{"d_model": 160, "rope_fraction": 0.5, "qk_norm": true, "init_std_down": 0.0, "lr_mult_o": 0.68, "beta1": 0.93, "schedule": "wsd", "decay_fraction": 0.585, "final_lr_fraction": 0.1, "batch_tokens": 32768, "seq_len": 256}
Each number is 128 + 24 x the weight over its row's rms, rounded and kept within 0 to 255. Layers, rows and columns count from 0. Numbers have three digits each. The size before them is the row's rms in percent of the matrix's.

# up: layer 6 MLP up, 960x160, rms 0.256, rows 315-464, columns 40-79
# down: layer 6 MLP down (transposed), 960x160, rms 0.256, rows 315-464, columns 40-79
up315 110:140132115134118118115136140151118117124159120122140174123175100126143095098164152131126143121165109147142136115117132148
down315 107:108163106141135182147120141106139153129125175159147163139130131083112108102126104120136150173104141139124162101130184065
up316 098:138128174101138102094136161148138126115131122076125138091147112114155110166149097134111112121138088141156124144162160159
down316 118:130135076159174133122104123131129130120175164143118107130166113123121113146110137099134098144142150170105157125126098136
up317 103:097104185162163120100108119120136117174185091096183139123113139142128099134113138111130165143148137108083112135097157114
down317 102:129134153078108105178148120102185180151144148139159123128140177180098150135107131117129127165105110143105154127141156121
up318 083:131125097126157155108159118125140085165149153114121144124144152094132108133117162151157101148158101145128087149189101140
down318 081:154125144148158111148149126131139119121138131138112178145137137143134130112089143130123093120166107119094155163136106103
up319 109:128116129120102105118078117145136113132150121164163153131092122153120134107140130133146148147104124151142116183149128133
down319 099:116118155140144086150161123127134117113094129118116115105108135176124112138109154136093113117122132111094144129097156147
up320 076:098138137108071113142138129168095080081139115135148104128106098116196153197137120130135145101147160151112126133103110131
down320 072:119176108145119148196122126135161124141110161141158094156134100125140130157145113160123144145139153188063058115130094077
up321 082:108160119099129080105103112090138108118171124076102148126109088089105154102157094075154169148121103163140127103144123158
down321 086:141144124109148149152111135184085167156154126140108118105146189106117112119120137107151145153098130107120171149120115125
up322 082:148123150087127153118123133152163124177088156110160159144123155108122110109137103136154117113135142166156139125123104136
down322 091:130138119130121112102107119112112113120130116114133103156136116143125125094087136058075097161168117132115169121106130124
up323 074:082137157150093130148092136109129127079140127097128086158139119118110130116112171098111128122139133127113161130161146154
down323 065:101149114112132097100107116152150099138139146157134121122131176145123104134138106114116105141075138106179134128131119087
up324 107:134115163098159175157123112122098137142150128102114147133112085132146161154126127140134086123111140082137117148092135108
down324 104:127145097133128170115100105129128113107130122099110152124104104139121124184131139177102046092121167139104179129133137140
up325 107:126095187127141132156126121174191112098066142112111136117135134121131147089142113122110136117163112123139154157121104117
down325 114:129113094100145088161110101126146138148145127162128137141113137137113111134173044102144104133143126167090098127148154104
up326 116:140131176112172141084154148147132103091133120156108105106119132130124115090154147120134138121167169120171115164148148093
down326 127:153133102092108131142136141117132145113124139080134129107082147124110080103160125095108187149141117120146133106121119159
up327 097:134120123105136151141137118124123183118111127126128151106133125193104144095132080122122124133165126126084179137117112118
down327 100:133160084110127152147129126163135131124096163122130136136126078153120129176140116118164128140118143145102120083147128142
up328 103:140119145150093150101111123121107140120140135167121148080181094103185104093145129136104114127115089159126136128068115125
down328 104:087109122104155137126118103145145099132139103151147122127128226164102116098069145126118129091165149094124124067131120104
up329 076:110125110111124098066136142121116137132151102140119125081088105091159125136143138107137129131135155199088123145124114160
down329 073:136143127083114120127148139131098119118123182139121095111164114120109141156139060125086129128130132140109107114118172156
up330 091:108079121100143129101119136117101090083107087067127126129134126147160104116144122128155127141084120102155135149139163109
down330 095:167126137104138138131129121109123123121163179125127128078097131141083124137105140114102142150160147116115125112109127144
up331 086:121147123134125107132130148101145113093116194132102150187136102119127162141120117098094137083173134155136139139104148125
down331 099:097149150112116136114135142146170109119151139176097130160116098112124142156148147112109074164156138148126146115146202136
up332 108:165117157133114137114154129094139168139099117131124135122108162125138151163134098132137146126075144121121139158146115165
down332 108:176129108147087142128110116134089088151167147120132120155083174135148157119106089153123159150127109131078110098141148157
up333 100:101125132148154121101099119121119142124147177126089118111150164112155126114115090087147095173115116104119127116077099100
down333 091:126122131131105106121151152163111153137136171130164141129069138094145168107089146107145152085085120116076129181115158148
up334 095:137118116133137131124159129126132196132128174150163107124164088122102134145131162132160147142120163107141128141125122190
down334 091:149120119116124151091118140131104074103124139142173105125173145098076146136104137168161082092157140137113098132116093106
up335 107:130111116154174175159147193168122156120095139088110129155146140103107122157153124150156114191169147099169149112135121168
down335 092:149098130115155156134123079104117146129121135153127117093116110123129136110125139102164157170111094138086129117150153109
up336 083:133121140086130109128136131159116095140117137113132123125133113132140107139103141194153182080099123121139144123083113183
down336 078:184156133115134144095103152142083125110108124148096148131094077154086061178114145124122139123159135141135153113162143122
up337 094:089116122137182140081122104107066139108121104182073180153130103127158121108112122140137145141112115143108077104107137149
down337 084:083166165119141168141115059135126141111146098127160107119161122104120164100161090162138109097130126146141155138112139114
up338 089:169136140171110135173123131108142107115131109077138127166121099105142125115088134111128136132100142123134125130145105143
down338 082:132107122109123173129090113165090103131137144144185092103112143134163109133141168111111142138102137114073107112170130159
up339 053:105127125162110146112104096143152181128122148121156126135127089152131131104167154123116162094107163081143143147163127123
down339 049:133171089113119143085147101145142144117133149109072139127170167125153135166120135114123125190160118148134111151102150102
up340 109:163138136121181149141144147100082117110107104094140110133152137096111164177089120145157123099133125077114113133198125109
down340 112:128111129140180120125130146121156135116082124130146145106109128133096060138189112141153168148142116131153148152154107114
up341 125:176131133116082076131132110171159131135132122123168164129085127093124135092085156117128085117161121108176147152106124140
down341 112:106101109088117101094121139134080131117147136122125121136161079117117121137115123099130083131079164119113145115135142121
up342 115:114130128100153125098122129141145093093159136160117098166121111172148164107138124087139169109148148093137115084101143116
down342 127:150149081118117088131149159144110115120120140126070153142116155127117117135131118176101119128113146144182153152136097134
up343 099:104152155096104154134132150129150129137135099092135129140117139127108117147142174111147174126148144106135125130111114136
down343 104:151132099125153160155129153145125155077189106134137112135093130150112094104102157126132135103138131124155093151137125098
up344 110:113102123099113132154116153113096115123135132097113124115124112119125142106165127177123122143124116176112149121155140087
down344 117:156121135088133115131146112117141094107130131122102163177098169154125105159137126110112141136149147124156177142140153126
up345 030:110106115135107109120115156157159132126115198134180161110130124107084187154129122092144148141098131139133112131154094097
down345 028:102157129098144086172092110114126154166151134138147132147103159111113119131127157152091095094172121120119144106154134134
up346 129:155134147149106107163162122180121077114156137139063116104141139141115151127102111130101105153188119129132142145106132149
down346 143:116188120096140163131166094119116107120157174127109153152145165163119115134083155115109103128129157108122117117120123132
up347 114:151092129127112100112161091102107098153121122141116099115121150114167155164135090108138121139147130124122150159133186118
down347 120:144152121165134105130072153121118105144164129112105147141133159075111125133094114124130108149119125111091131110081122057
up348 123:137163145136116121148135073143123132090123167129132120072176144126144129118145140094142107141145115102131114105097127129
down348 118:101137117119091091132117138154174137122170093149135086134130157143200135119130129139117146151193105109141101185154120125
up349 129:158106160087159123095105133094139136123106152145118156147157120109138179122144149112121134115117138150101105094105183165
down349 111:143113168118053144116129090109110158129155084107162143110174143123159113159115128150114132146147078148134138100165138123
up350 106:165135106149158168130145141112103092141114162100096114123154120061127116098151150104097113084095134136123142159135119136
down350 101:122125099122133135157166082143145129154140128151140157120127130122097112157120147117130101132156128134107160154175145127
up351 084:145171141170155116120177163134095144150121096131125166111147065117134073139114109113109130135159149128112114122124120130
down351 089:116164113144102141130082158163098162144136118119136113149145146158100159109093098102126125121167123115154146149137126135
up352 086:109153150145165137101097148165135094127105137132131121149105099130144150144169112126126164159162110151115074124105149142
down352 105:112120121139122130116157152096110118141160123165122153150118125139115093102158124110148149110168134134138094097139120142
up353 113:123108077154095151079125109105073120214120124091121146101118147118134087064126151103130114143134130137126144117109145172
down353 115:120149142146127198129116115123119150163135131096125139118140170178123125144080116124128153119135099120109135126134123140
up354 080:146100149146089141104157120106161146126148124138147065092203156130131145093133117145126111126134144109114157131095157175
down354 073:090194129096125133140095094166152126072110130143156163121145106133119122116109124118117099097158156174108154138131110123
up355 092:116109155137117079131170127140158113140129145098147103133074198099109124161116096126177111146094108113139137125149105133
down355 100:104134146143106135151126119098194146076101141123160108139138154087125118141135061128112112121173160150140134144177139146
up356 105:144119112097075127120133100124133069123117126109143110086112126118113117129113145140158143151160112115143066108103127161
down356 110:132148079140153168113124090182133171136097127141143112084147160136113094134096127094103132133084146103072102118143120097
up357 090:115136148118113121092146170132144143175151122106081132093117118118146145092154088123128132131138118089121171117108128123
down357 085:095129070131153139152146107140111099120146127114141133140109121144124141106120097119132130130118150143098105125152128146
up358 071:150134112135155124097133135147113105137178141122152120140140152153168113131111108124124098157129085149085126132098128155
down358 068:121072091092135131144077133156095114149099151145100102143125144169075080134147129115133117131123107119092131122127142094
up359 027:158129126120141146109143105120112156083121141111167101114092149130142093157169121158102103181119110140118107136123087138
down359 029:122125096145119101162122093126151118102151145140076117136134098139142161100103113112151135104169144149141102115125118101
up360 115:138086169123156144091096141144115099177155155136122135113123146129141147118128136135129087156185096106095101151096153117
down360 104:142165089093105146160110109123136151116105124113144130151152114110156130123137165193128105149129082108126173136118128099
up361 094:137114142105174130078107120125101148114124150132146145082095110144096118186118136132115170143142142118114200134109109138
down361 105:133147125116139092167121126151174110127130139126134118069135113119175119137147147148119152094140195126127114097147169115
up362 094:133116172120139137102143127096104070080160119097129119149154110122091116148146143155143116155141119148149119142148140112
down362 087:129167136124128158076134093100157091143096101127113137143090089208091159172099129133113145129120145099146123139126130144
up363 041:119118101106110164106077125148151114174111103088115141106114128129135133152126132062121119124126122094149184144132143076
down363 039:131111081132127175157145115134111142126130143142114083146122143126098110130116158144073163142117135157164110118161114117
up364 089:124126131146116138103160137132086152171157135076127173098127149095117157110146117109094147172127136094113113095099172204
down364 082:132176128130123131182122090080117112099140110121083119181127165128113083170149126109162151144150126147125111125122144103
up365 116:111141092112092123130142144123098110138094141117118125127136111117106129087112125126112097132117140132149138094120154177
down365 110:155116136114111091138152143095136128108136089152134151147138111093120133172105151104112088139122184144122090114147131126
up366 087:123127195102111129117107090098132161139121095144133123109145144103134133151083156111097103127127159125120117123087148174
down366 081:099135142147152141128128114162144118122123134118190084185132103114103107127106124126181095134121127117139133090142131100
up367 090:103130130129079093123119084110105162160122149145116113146126114134135115115143097082145153124127140125128133145152114122
down367 084:141148133099156147102106166134154113112100148135111109140127177118105127102115130179149147160143121141138123097095127121
up368 117:143112133101123126126164175124165094124122102110109089111126117149131124120133120165157096135123167143156138113098152123
down368 116:089123101157070108122106123171136110108146103126152147149157136072141149085138108114128109100148137118135124063130075121
up369 140:127104166116115126117135082112155142098126106157116121118106110114169119143143101115144142134104143171137115152135116114
down369 148:118118107175128153105126113119110137102136165064115099105086171131125100110127149102105145129162127125122170118122135123
up370 090:113121133131107131109114099130130168085134154122129151130124163125137165110170105103165085109129103151130129130117111142
down370 090:141097125077149140165145107141124140096162115116137138123105165155129112177151140126104084085164141116118114126183130160
up371 121:079137120088096145112125134077121146140089108139153096115117077145095120121088131151139119101104064104144096127134109174
down371 110:151142093141166104149123119139149182093107143082097106148118158134097136158139152129101159162088089126147164172133150164
up372 086:135140146155089164107133124131113111151160123128160105079102113165102135118135138110109134121151153172149159144154102094
down372 092:088174068112141149080123078101111126080093132136132094101100158136089124148174095129112121118123145123096166107151092123
up373 081:085121132151142143081114131127167113154111145133121160136079108104142110140105138152158121120129102138099151090136139155
down373 073:150128130130110114124088117162115116113114122102114126127131136101135138136168068084163134149154123091137121104091123152
up374 110:141170086160154090124100104092134142157119063129125163086102144100152171155160163129143113106153143109147140124136105138
down374 109:172119081075120105142122109149137139095149088118152134109159116074171131107134123126102141129125146119158118165159156118
up375 082:167113127117110122101131115172124078125164126099068153117120123116175109128149112141108120148174118074101093123125149166
down375 075:141158142077127136126116121129157139101108147113125118152150157113087126104135120121162138121106146144100115127119128144
up376 015:141131112113101116097149163129124174131146104163160131120105112135124105109169094159125079138116096110152101130097124141
down376 011:131166143126145138145122142138144100158105133097096127105121126123104182097107116112127123076155143145151132115160117147
up377 114:130150123124136120107142166089083155088114107148144092119143108121185121116123084060119095139095129145144128147138131154
down377 102:142163119097112149093118123114095128120173116157131078128098129157157099114163115131138121150085166175109144126128173122
up378 065:131106157150185132120120131124103137156112211161112141132156122146115126098101115158117149092129104145107097186109122170
down378 067:072125100124091105152114128163129119103122102153141126163123145087140145121101137158138169133123107123115100126124134109
up379 107:132123159170090138093132100153122090146139125119086147111148140121099107116123131119114087157141150122133091155118120109
down379 115:067159123134130132093151128116109096144120140134147067136137157087131108114155124112082141115165118119109142122148137095
up380 090:153150172119169108137159133132100154166113123128091145129123154092104074114108104137142131079119152081105152137119126106
down380 090:155141131140139121145080116149135143092128180160116133083147130098125080146153174120145159150100145179147152147107133143
up381 123:129093160131125123101113138140109175131124131176125148118122134098097130137130151131102157097141106122131137121133135166
down381 102:143112207164131149197130131127123081113124147122086136131156122145116111090112152118138141107148128156137140144158126132
up382 111:126111121092104143092144133129107160131120142080123087139145116123134168105127172168147104139104115123140112117110087121
down382 107:120157126051123118088102127128114158108105141139107163152136140135095102121092142146164142100128177091155148151118112138
up383 051:110126142114118136142133132129099168117133120128134104121117086104133157145133110167109155112072100129115121149126133122
down383 053:128145118108134146143110147143132147129119115103081094168136156101128117131103102098144093139161135118159129118124136095
up384 115:139157138155158124130121148108113123135108122109117136150137132120156106125134115113087086122093127105147128112154091076
down384 106:115134112117103159122110109119115120089083158126115136185137129141141092139134113144120121125114119116092140094125122100
up385 118:137112140156122142107116108120143105138116045199102132126112157122163136112112190133143127111072134132123120119080141132
down385 120:115145110127152135160132160113141166085138087132139148130126142106093130131137121141120112110126147132116112148124151150
up386 013:143132122178136165123136166072144185117152130090135138131141097124079135137140140174129133159124139149148129130133108096
down386 005:152124146127164103123114071147098121138108159158146127136169143118135119116099137123121142148142127120155110105143106165
up387 107:131165095136156145163136135158153135162119137127104088118086135112171128151113116142120105101127133111162102131097132123
down387 119:119154122169100133144121128101148125109102165157136174132171118142126111102124132158121132131116095174117131107137150106
up388 127:126119138091118141113079119140159148143086162149140143146135155105134152117115158110116111081137142088100157130091137127
down388 123:108129126121101079117135108115132136123161145108119134135107084139084149161133132109130142157115163130101117156147161079
up389 111:124074103117110158138132129111112091130142099115086125125131078153119152140114132144144078134136094137121158144131081119
down389 118:119162103131110137141138074137108138097140137091121112162174161100150117184094108115103138136127151139140098088096111128
up390 116:149140152131156119129160141125133123076090166127115141128138167108099130146147145140130131117132125139155084157123123120
down390 116:172094120146145150098131102088103104112132168109122103133103126147116106128123141147074120136141139070134124101103125116
up391 090:174130100152170139108143128113136070115109119161130107108139151114131148131104126145136140180090114102105131137163172122
down391 093:127111128081144122139160094165132112098087151149109115138111140116035123110087135129121113159131172162134130190158113115
up392 101:119106107151140105107128121099165142107106116087172121149120121134114148091144131113109122122124128144129131143095173127
down392 101:145152100089119084141121143166197173153145157158129149134147146105120126174126098120148121151155096127138109149127124125
up393 095:166121143165154153152102145092136117125105124134137125152120153157160097140139108157139152119119096105153120169120142086
down393 088:138119150119091138125105111118158175109144080127166096118085131146110084118123130112057136148143101129136189120094167147
up394 095:086149132133160133139152147074148160144127136150128095123094100130108115111122124107096105136099122137088126169161115133
down394 091:104136135134143090135119124112115109097126194153088145149131147131107120113106095142154113167181149126138114108194145125
up395 108:119126142103164137162121140111125172123175128118134124111150131113102106102129158196113098150146148088122154148074126166
down395 101:136086125161120077156126105103138133145126136154100107179108088128123123190106122122111143116101145149138107163114160093
up396 126:152130134141143133125083138143139119120142131113151147124110080108175118118156130166076110134135149157152149130126152152
down396 125:143129163158087134115139110146141141144155134128148123104128111142089089102122122091152189171162136129156124171136108129
up397 069:164121128134135143132108126179123136137134070095127124154120117135125182143145122149134100133165100142166137156147118098
down397 068:186176162134149098150156103134117144111132170161105112129157180108071111174140130146106143104144145146143111145125117111
up398 127:127090153150134130128119121091106148144142124091144091116184126131170157097102116138105144146157101128108184116145102112
down398 114:137103140152109135156093130109151137068124155154097130121110119134144109102140165127134121116118130129140158147153112120
up399 128:108131162135171103112097178107119163139137123162129144150081136111137116124094070069172131122124105143143189127125126143
down399 127:122159095106181110106099153131088119131128153095164123132104145109127152137107136116146125133106151096160141108110109111
up400 070:149155138161132127159143127121125136112104117078172139158070144093150129141126109134125145122147097125147114108147124153
down400 062:164111171142141129139092119115126131085152139138107147140115110128065151157107070154084111133151112148100102132135150135
up401 084:113138145112122091119098118105103113153121159170132092105081130146138132077120116109153126115102125118130117122135147115
down401 078:141136148138158132114134151157082171124120120131116151111108095145143152133115149113150146126163134137096194100093102151
up402 059:152102139120165128111151152132112131078182176099161132171089078143078114126112128079120148120139145106145165168158146148
down402 071:125130160084128124129164137128084138144117133091129125170091129188091106171131151131122122138151156117142136122154092152
up403 094:113165156153112143108134087152121157133141144102157148116083119148144130139168147110142139136124120118145132134107103076
down403 089:127110095093149129095141153147122108070146110133151115131125123147086081075116122156112081124122172117160117129144091072
up404 088:107140160124140129156147136120094110122173114098129127126135128126156110157173119124109148138131134107113105150106124112
down404 103:147122149125143124138152143149136120131120140160132124139119157099111124135147151118104094104142151163106090120142084079
up405 114:095106133134111097159146123093143151159041161138137126150133081136103104140136190151138154131128087115128127108124120146
down405 117:141138123109147120146124147131146109152124116128165153106173067136114094138096116147109153099103147123106160120141117120
up406 097:120116131152125101117109159143114142125118074115090143143166134106115182083126120160134077157145128127116132131160108135
down406 097:109144121106111164129131112131121129101175118121132107151142127122105167159133187131101085185146133138111157125161172149
up407 092:122119145116171144135164138175137144127119112121148162115112163134134112153133137159146133167131110119127090144099125121
down407 092:131112151080120144097104162118188103113136150137169104162096119142128097160139147102124101124140085148123137101170145124
up408 079:129128147114117106130111098122138087110102135146095117130142157115147102127103112106103148097120055101119161131126115176
down408 093:146130128113118117107095122177098114110120144113127097167148179122113090152137156113099145114121130163131153117188085113
up409 077:119135151146110173152100162139095100114128134096150117139120097120134115140139140111176114149112164113078119121084104105
down409 073:134144127125164120170130115131139158128111130151146149109125084101132128095108106116171142150122121122106133151167122093
up410 031:079127141121095135125121129104141105119142192121167095144145108138136154099176133111134160132129085115127116082100152164
down410 026:105158141132131160155156110152112105180147071123062108137126151158102111138118103158136091125127135121120155142088091121
up411 115:108136133128125105127134112097079138150120150149170166129112139125165136105151146105141128121148128105085104128098143167
down411 112:146166117130104132091068140128155121130151102093150089095161124094138104118141108140141092113124119089139138174142144139
up412 121:116113064090146103145110100110116176100113082147187128140151087140108151129120115133156102115175129129134151161071072101
down412 115:143111080114147110098126097073170123155107120120124161128113130135101092096130081118070157165109131126135128124123114106
up413 095:129120117174085091107140106110113140084129090120078088113142108098116076146105124194090117131144133126140132143119108135
down413 102:134134136102131125168113123079143137117193119138145138133089142095139127124131135103151091086166127143104170101166116135
up414 117:150124140116100148124142111107142163104118127137135157113142139161073107128133157132141125100103137117121081115074151129
down414 111:139131114139084139107118143162073097113143129078147136140112161136190122122127101124109165125131143147155096111100112093
up415 020:139134112157159133134165125113132149077092100101083146150154133149149091109077112091113130128094109098073101184146147126
down415 014:124149115172092135118093112155123137119123152152102117093159205139117156105133127102110157127130147154139160147109090149
up416 106:137139165130077114132152158131098085149125138138158111134121113114131151125148157152129140148152066162135106117128141150
down416 108:114143142080104118137130092104093143136155115140099083105107169182119134138130135125137142156182119085133067098141103121
up417 099:103122105140133159107109127129132168143107129116127201162107155133153088105117136113113161160098156139128109130139114168
down417 091:131149184137126123194140125095112129080114151160175105141138160119164143129123127108107112152172166144121168110135142122
up418 094:161131097090143122082125134141133107118110075134154172116145074054134113140145133082133125142145126171138103142126134152
down418 088:128151077090161132112126088165112136141101110109136141162129107165073075126103091153105179141177152117133151098121167130
up419 024:073097147171083087103101121109086142137125134110106127116104150143076084120126103146142167107156141114143139109108149112
down419 020:173171069111122111173108117170108121101110114114159147135161107122115151114119138137102111170116146148140138100121095099
up420 110:101118163155145105151154122104114137114186130145096146125137125155113140179116141145161152096107093126134096159169111119
down420 121:149107067118153105163145106139110113141115176120138116131102157106121179147153126157117165109155129139117079117120115122
up421 111:109141087145126093131148135129135108150109092117077165084124158123135136130089097133201118107117126132114135187122099124
down421 119:135129164120136121105114109113154151161113131139112137136122124137119116133143118115108122109103128140139169140136090102
up422 108:139155092137157138109093096142106126120171120079121161151157095129150116144120144138141119126090102164119139133136098156
down422 100:129111162110111124105128123151168113128122132122129105113136154154099130122114130131089097116099160125134122098129136141
up423 087:110151150108166160140120131101125099129155101126151145129109114122104107123139212099151180127129148136127146143115103155
down423 134:195159089113168154146134151105130111069170135146106108153097142145092124126095158107107112080145122108127135114153134135
up424 113:173109119135126106135108102145153119134100052145125077108127085121129146129162129149125104157157154150133159148149170121
down424 107:129131128169130158152133116079110115102101131089124148110155136078076130181113135138134145127125129135118148090144127101
up425 107:140128126140105127137157177140145092122135129137076119089128100135162138088114121133129106155132129154110100158142120087
down425 110:083153146151120163133125154108126163103122174120135118151097127184154149124117131108164098119150121116187100119110158112
up426 107:166165142118137147126100104107117120129120128091103145150109126095128126137121136154143125156121092149129092146118094144
down426 100:103166090130126136130111138117151144114148140164162166138151145110131131128134084141097081160147190146094108101128138152
up427 068:116128145146129148156113132107174108127166124149087136077156122157135097157117097127158154134127082151152176119137143095
down427 072:141101157104177156185085116097130135112087114132126147124098108116129099103141166129171127127133129158148119083149103169
up428 115:129137096153143141141151147138120140130158130104127108136136071138092135142134119132120090098174142081129134128148138123
down428 099:119111145134142104192144078148123116137114085141171147151137088142131136104099141134117125138077115136129117128122131128
up429 120:150123153164105172136151109105115151121086161141109122145159099115174148132103127153137135130055100125107159165133101148
down429 120:107132162131110134093149120114145144119137126099147156148098114116165129125099141109150121115132120135070136137183150177
up430 016:147164121151140110096150140134109138126121125106104136098119158109111116181094148122126105115060143108093066111154127122
down430 009:111110089158146145111122108128117082157149130125143137164177120170160168147111142172156159169180125138123138132103117108
up431 095:126128140115112109140126096143168134159147119092145124143122122130125091126202138127141131126100113151142102114129078123
down431 089:129124109104145119158142114124109123117121144116102158147147133133162120137152122135135159109152155148129146120131121128
up432 114:074110151154105158115135157075129129166107153111112158091163129128119156128157154118109082074147127185127122112098081151
down432 115:126142100173162189120159118119168113144137159145110194123168158117104117145147125066144154139141155124119153149131136106
up433 107:111103122103136174094111129140171109184079140120120158146116097111105119130158154122069153123100148114128156130119124111
down433 099:123175136123184113140108110146135112100155182147141117133145142129093158112130116135113140131149142090157124123143108112
up434 067:125184092138110123114155124120105162128083126083163119133132165130134164097113091109121146145078069143127146138126138107
down434 059:131133159132143195140108159184140138140139113112085147098116146133115095129120140112156099081113124136097123139103113087
up435 135:147080141079136105109152136103195109092110157142139146091134126134134132144161102165155115158127129132101100091129130152
down435 124:123128093104149117120089064149126154108127117113127101148127149144120093139105122109146116131134124153108133093148121150
up436 119:107165104098142135168132155117135107122093153123115150142128142108131124132149095121144113108133128115131138135156102107
down436 106:126099124154157162109142098175156150154141130149135077160123136141143152121127124099177107088113144105128127144160147165
up437 081:143119142154171104133145149190075100133118111115151150095113116105165122153157109192118116102143127089106116127112155174
down437 090:162155138134133137127108091155130122160117163178129153132155081121129139122131097152167133123178144156151143125146181119
up438 105:120158109082144141175139100142162118137085103080158153154142096121115146089140129123136140178120080127128144180078125110
down438 128:140140138172137142150133150072133125108144134114103115155164151105115097129181113115112125162110135129131152137148180086
up439 073:123098187132131126098140143111126115120161187095098121085139165123125097166128119117119116144092117146151133093108118145
down439 074:115132125112180145139097153143081120142128126161141126123102109140164145156149102114138143147118136115104113113151087148
up440 100:131135062143158154131138151133098131112098126160106114111136135063115119128147112105167123115129164133126121123099107176
down440 130:135134090123129142185077156142155144168090093159146098119179143128115096152099149102134160136151119125109112126131134126
up441 102:112089141146179130101106122087140146109106100147153121146142139152155137118141148130143105136078095135108111148107136115
down441 097:110128133142113126085102174139154133153083161101129159133097123120128130104105107123103177155101092162132148130131147099
up442 100:143114097171140144152153114143140166164134116124150172182164148109096136105148164101133146162128130101176122161130104135
down442 096:110120110088084118101142126150119119124098168151100132173115164135115147158122127146084143121222120124137144104142116077
up443 125:112138126155163146143130127122149092130163143126097134141116083090168146082129148175160155144112125171085109138133128128
down443 115:124144136096140088131149199118104159140179129123114126132140090099142119130162107105113113099118128114119127139116077125
up444 076:082109081142134115107159093158140078121104093088123122125153144195145111135159091159137143134156107131095160123145108119
down444 074:109107150131134139190121134172165138138138125114104138146137138166109131135124152203140132154129144134103160091139118064
up445 116:149137117117133121123158124120089091100142129084114172092113136105118159106134167161156139120137113141091126145128109085
down445 112:110146106104124107157114119137115166108116146133072168142104201138141120132150132132131130155110143081166133113142121145
up446 115:171116120135097090104159115111115125144104161115141140107096095166151138123127086138140112120119081146090107117147114139
down446 121:132166169080178174106133141139123089109133128117111145140136119106125098118090095143132115121169165124135116111106119133
up447 127:145139167132160134106100155109129083154117118135118097117102134083186136127158133130151154148104168113149161112098185099
down447 127:090136131125139127102129101111165166138136135161156156083151166100109135120116163079131126119106147122094128107104111124
up448 019:137122152153179079133116141176089133120146124109148126109113101129096108080100121160140161145123169104165155139151138178
down448 014:124188119108127131121122120116120108108115116107095160122144130155146152114140132140158123132114134146110147113122121088
up449 097:154091122106122131087149138128161130098135094143111138125099085115149132100156075078080115103125143106119132143112154145
down449 094:134140137130091128129170098120109138079155158127112149117169127142064108194127140124121118153139103112130115120138171123
up450 113:085111113122129159093159145122087162159124121125144148144126077115160145138125082051124132142154102098094136123163150114
down450 124:084152111063088143136144146151118110090136161140112125167128096133139139133122115109064105114132095118149123135120170136
up451 109:132120157134130108141142088147111129167138096124089134156182133129160090153151141146162100159123103124111123094121136112
down451 104:109101169135148153105151159135124142103135177121126147130157112141143097140117115119128121146169158136137141113155137110
up452 097:143114126083183177114117140095162116092124126101154096190126108163148116113169144149109161133095140100124107134117110092
down452 117:103134092112133136148112115123173127102081123107103139111161112172115048119137152121153135115138154144160139086156094107
up453 114:133141137134175098130074153134099094153108149111124126138118097122132094171139111107128108125115141136150136097117163116
down453 125:125117147101103173142170091139173143110146147161162143114134166116129151105139138078120172136136154147095138161135152077
up454 127:157099104106139061177150129113138120134155122094145169196153118136149126122117157159142145173136119088159146140136175106
down454 124:125121129134104097095129117159107127082111110107193130137103179134097125149132154181114104075133160208136103112106141094
up455 119:124128075126141090134137116103152111138157129109109132119145114121138115147142101145115143162087113090113099128136136138
down455 117:136118103142110096109093189140106129114114104114149147139136131170128149108125112103104134118165127126131117120132118137
up456 083:093098167149132132085107162054177143118117151113132136130125197082111157105113128163169149118113129156116119128123162128
down456 081:159105114129131131150126174120150108153095150126116128132134136123124129114110052147141146154132133150099079118175125094
up457 068:124122132147145115150119102099148130129123108157149094129106130135113112130112167152126155088106087124125197124122141168
down457 069:137169120106152144099128137147194138156084124090101115128151124147104108147133112075145136146075152181141107106142160113
up458 094:088130134150116109141167098090078137136122082125119158123123127101122163120102149139121146101070131131116133171161135114
down458 101:112107102090101141115166114168116127091163147178142169093151150076111114128142090131108129144157157155117106094159127121
up459 123:118090145093107157104104126101086165105114115096140115129130109150104082142117039166182094123102133086101116129079129120
down459 123:138109151100164127099104109168125111131132116091125099143148186118065123107109153137168085165172114138181119084136134157
up460 013:114101177143135113107134128120117119169119136210117127094140142156132173151161106099119115105164059128104140149119127161
down460 005:096120120140155136143104134152172094174142127126116156126118110128085122158120158142092144108159187099118108106079127139
up461 127:139138115147112132133131103094134087129148157108110119115130140132118114137126087132139085078144153151113108134102124126
down461 131:162111146122129117129148113108114130099098148100156144110083124177137106146079127133103142164145137102138122108075120105
up462 115:128135160136100091099128145125092145171115122113175134140125130136129118142151167147060135104096135101144143095152127135
down462 107:106133102113126158150150097141116070113118096119148170137115159129122130151103119104111123116132123186141129093147134143
up463 112:140128135127125119161134138194125037077108126103164094129152135136128163114143127136119081117145088076111116098131101115
down463 125:127155136149120090167140121109114129109164155081122165123122148108143133162120130108133114098181148154110120121146144116
up464 040:115159150127140069121140140147105109129185191139180110125138112147139111144133115077150129131108165086127145113160154137
down464 043:156119101085128113178119125127067110147098105079113111127120137158099114136126110160122098133161158138112119107176074118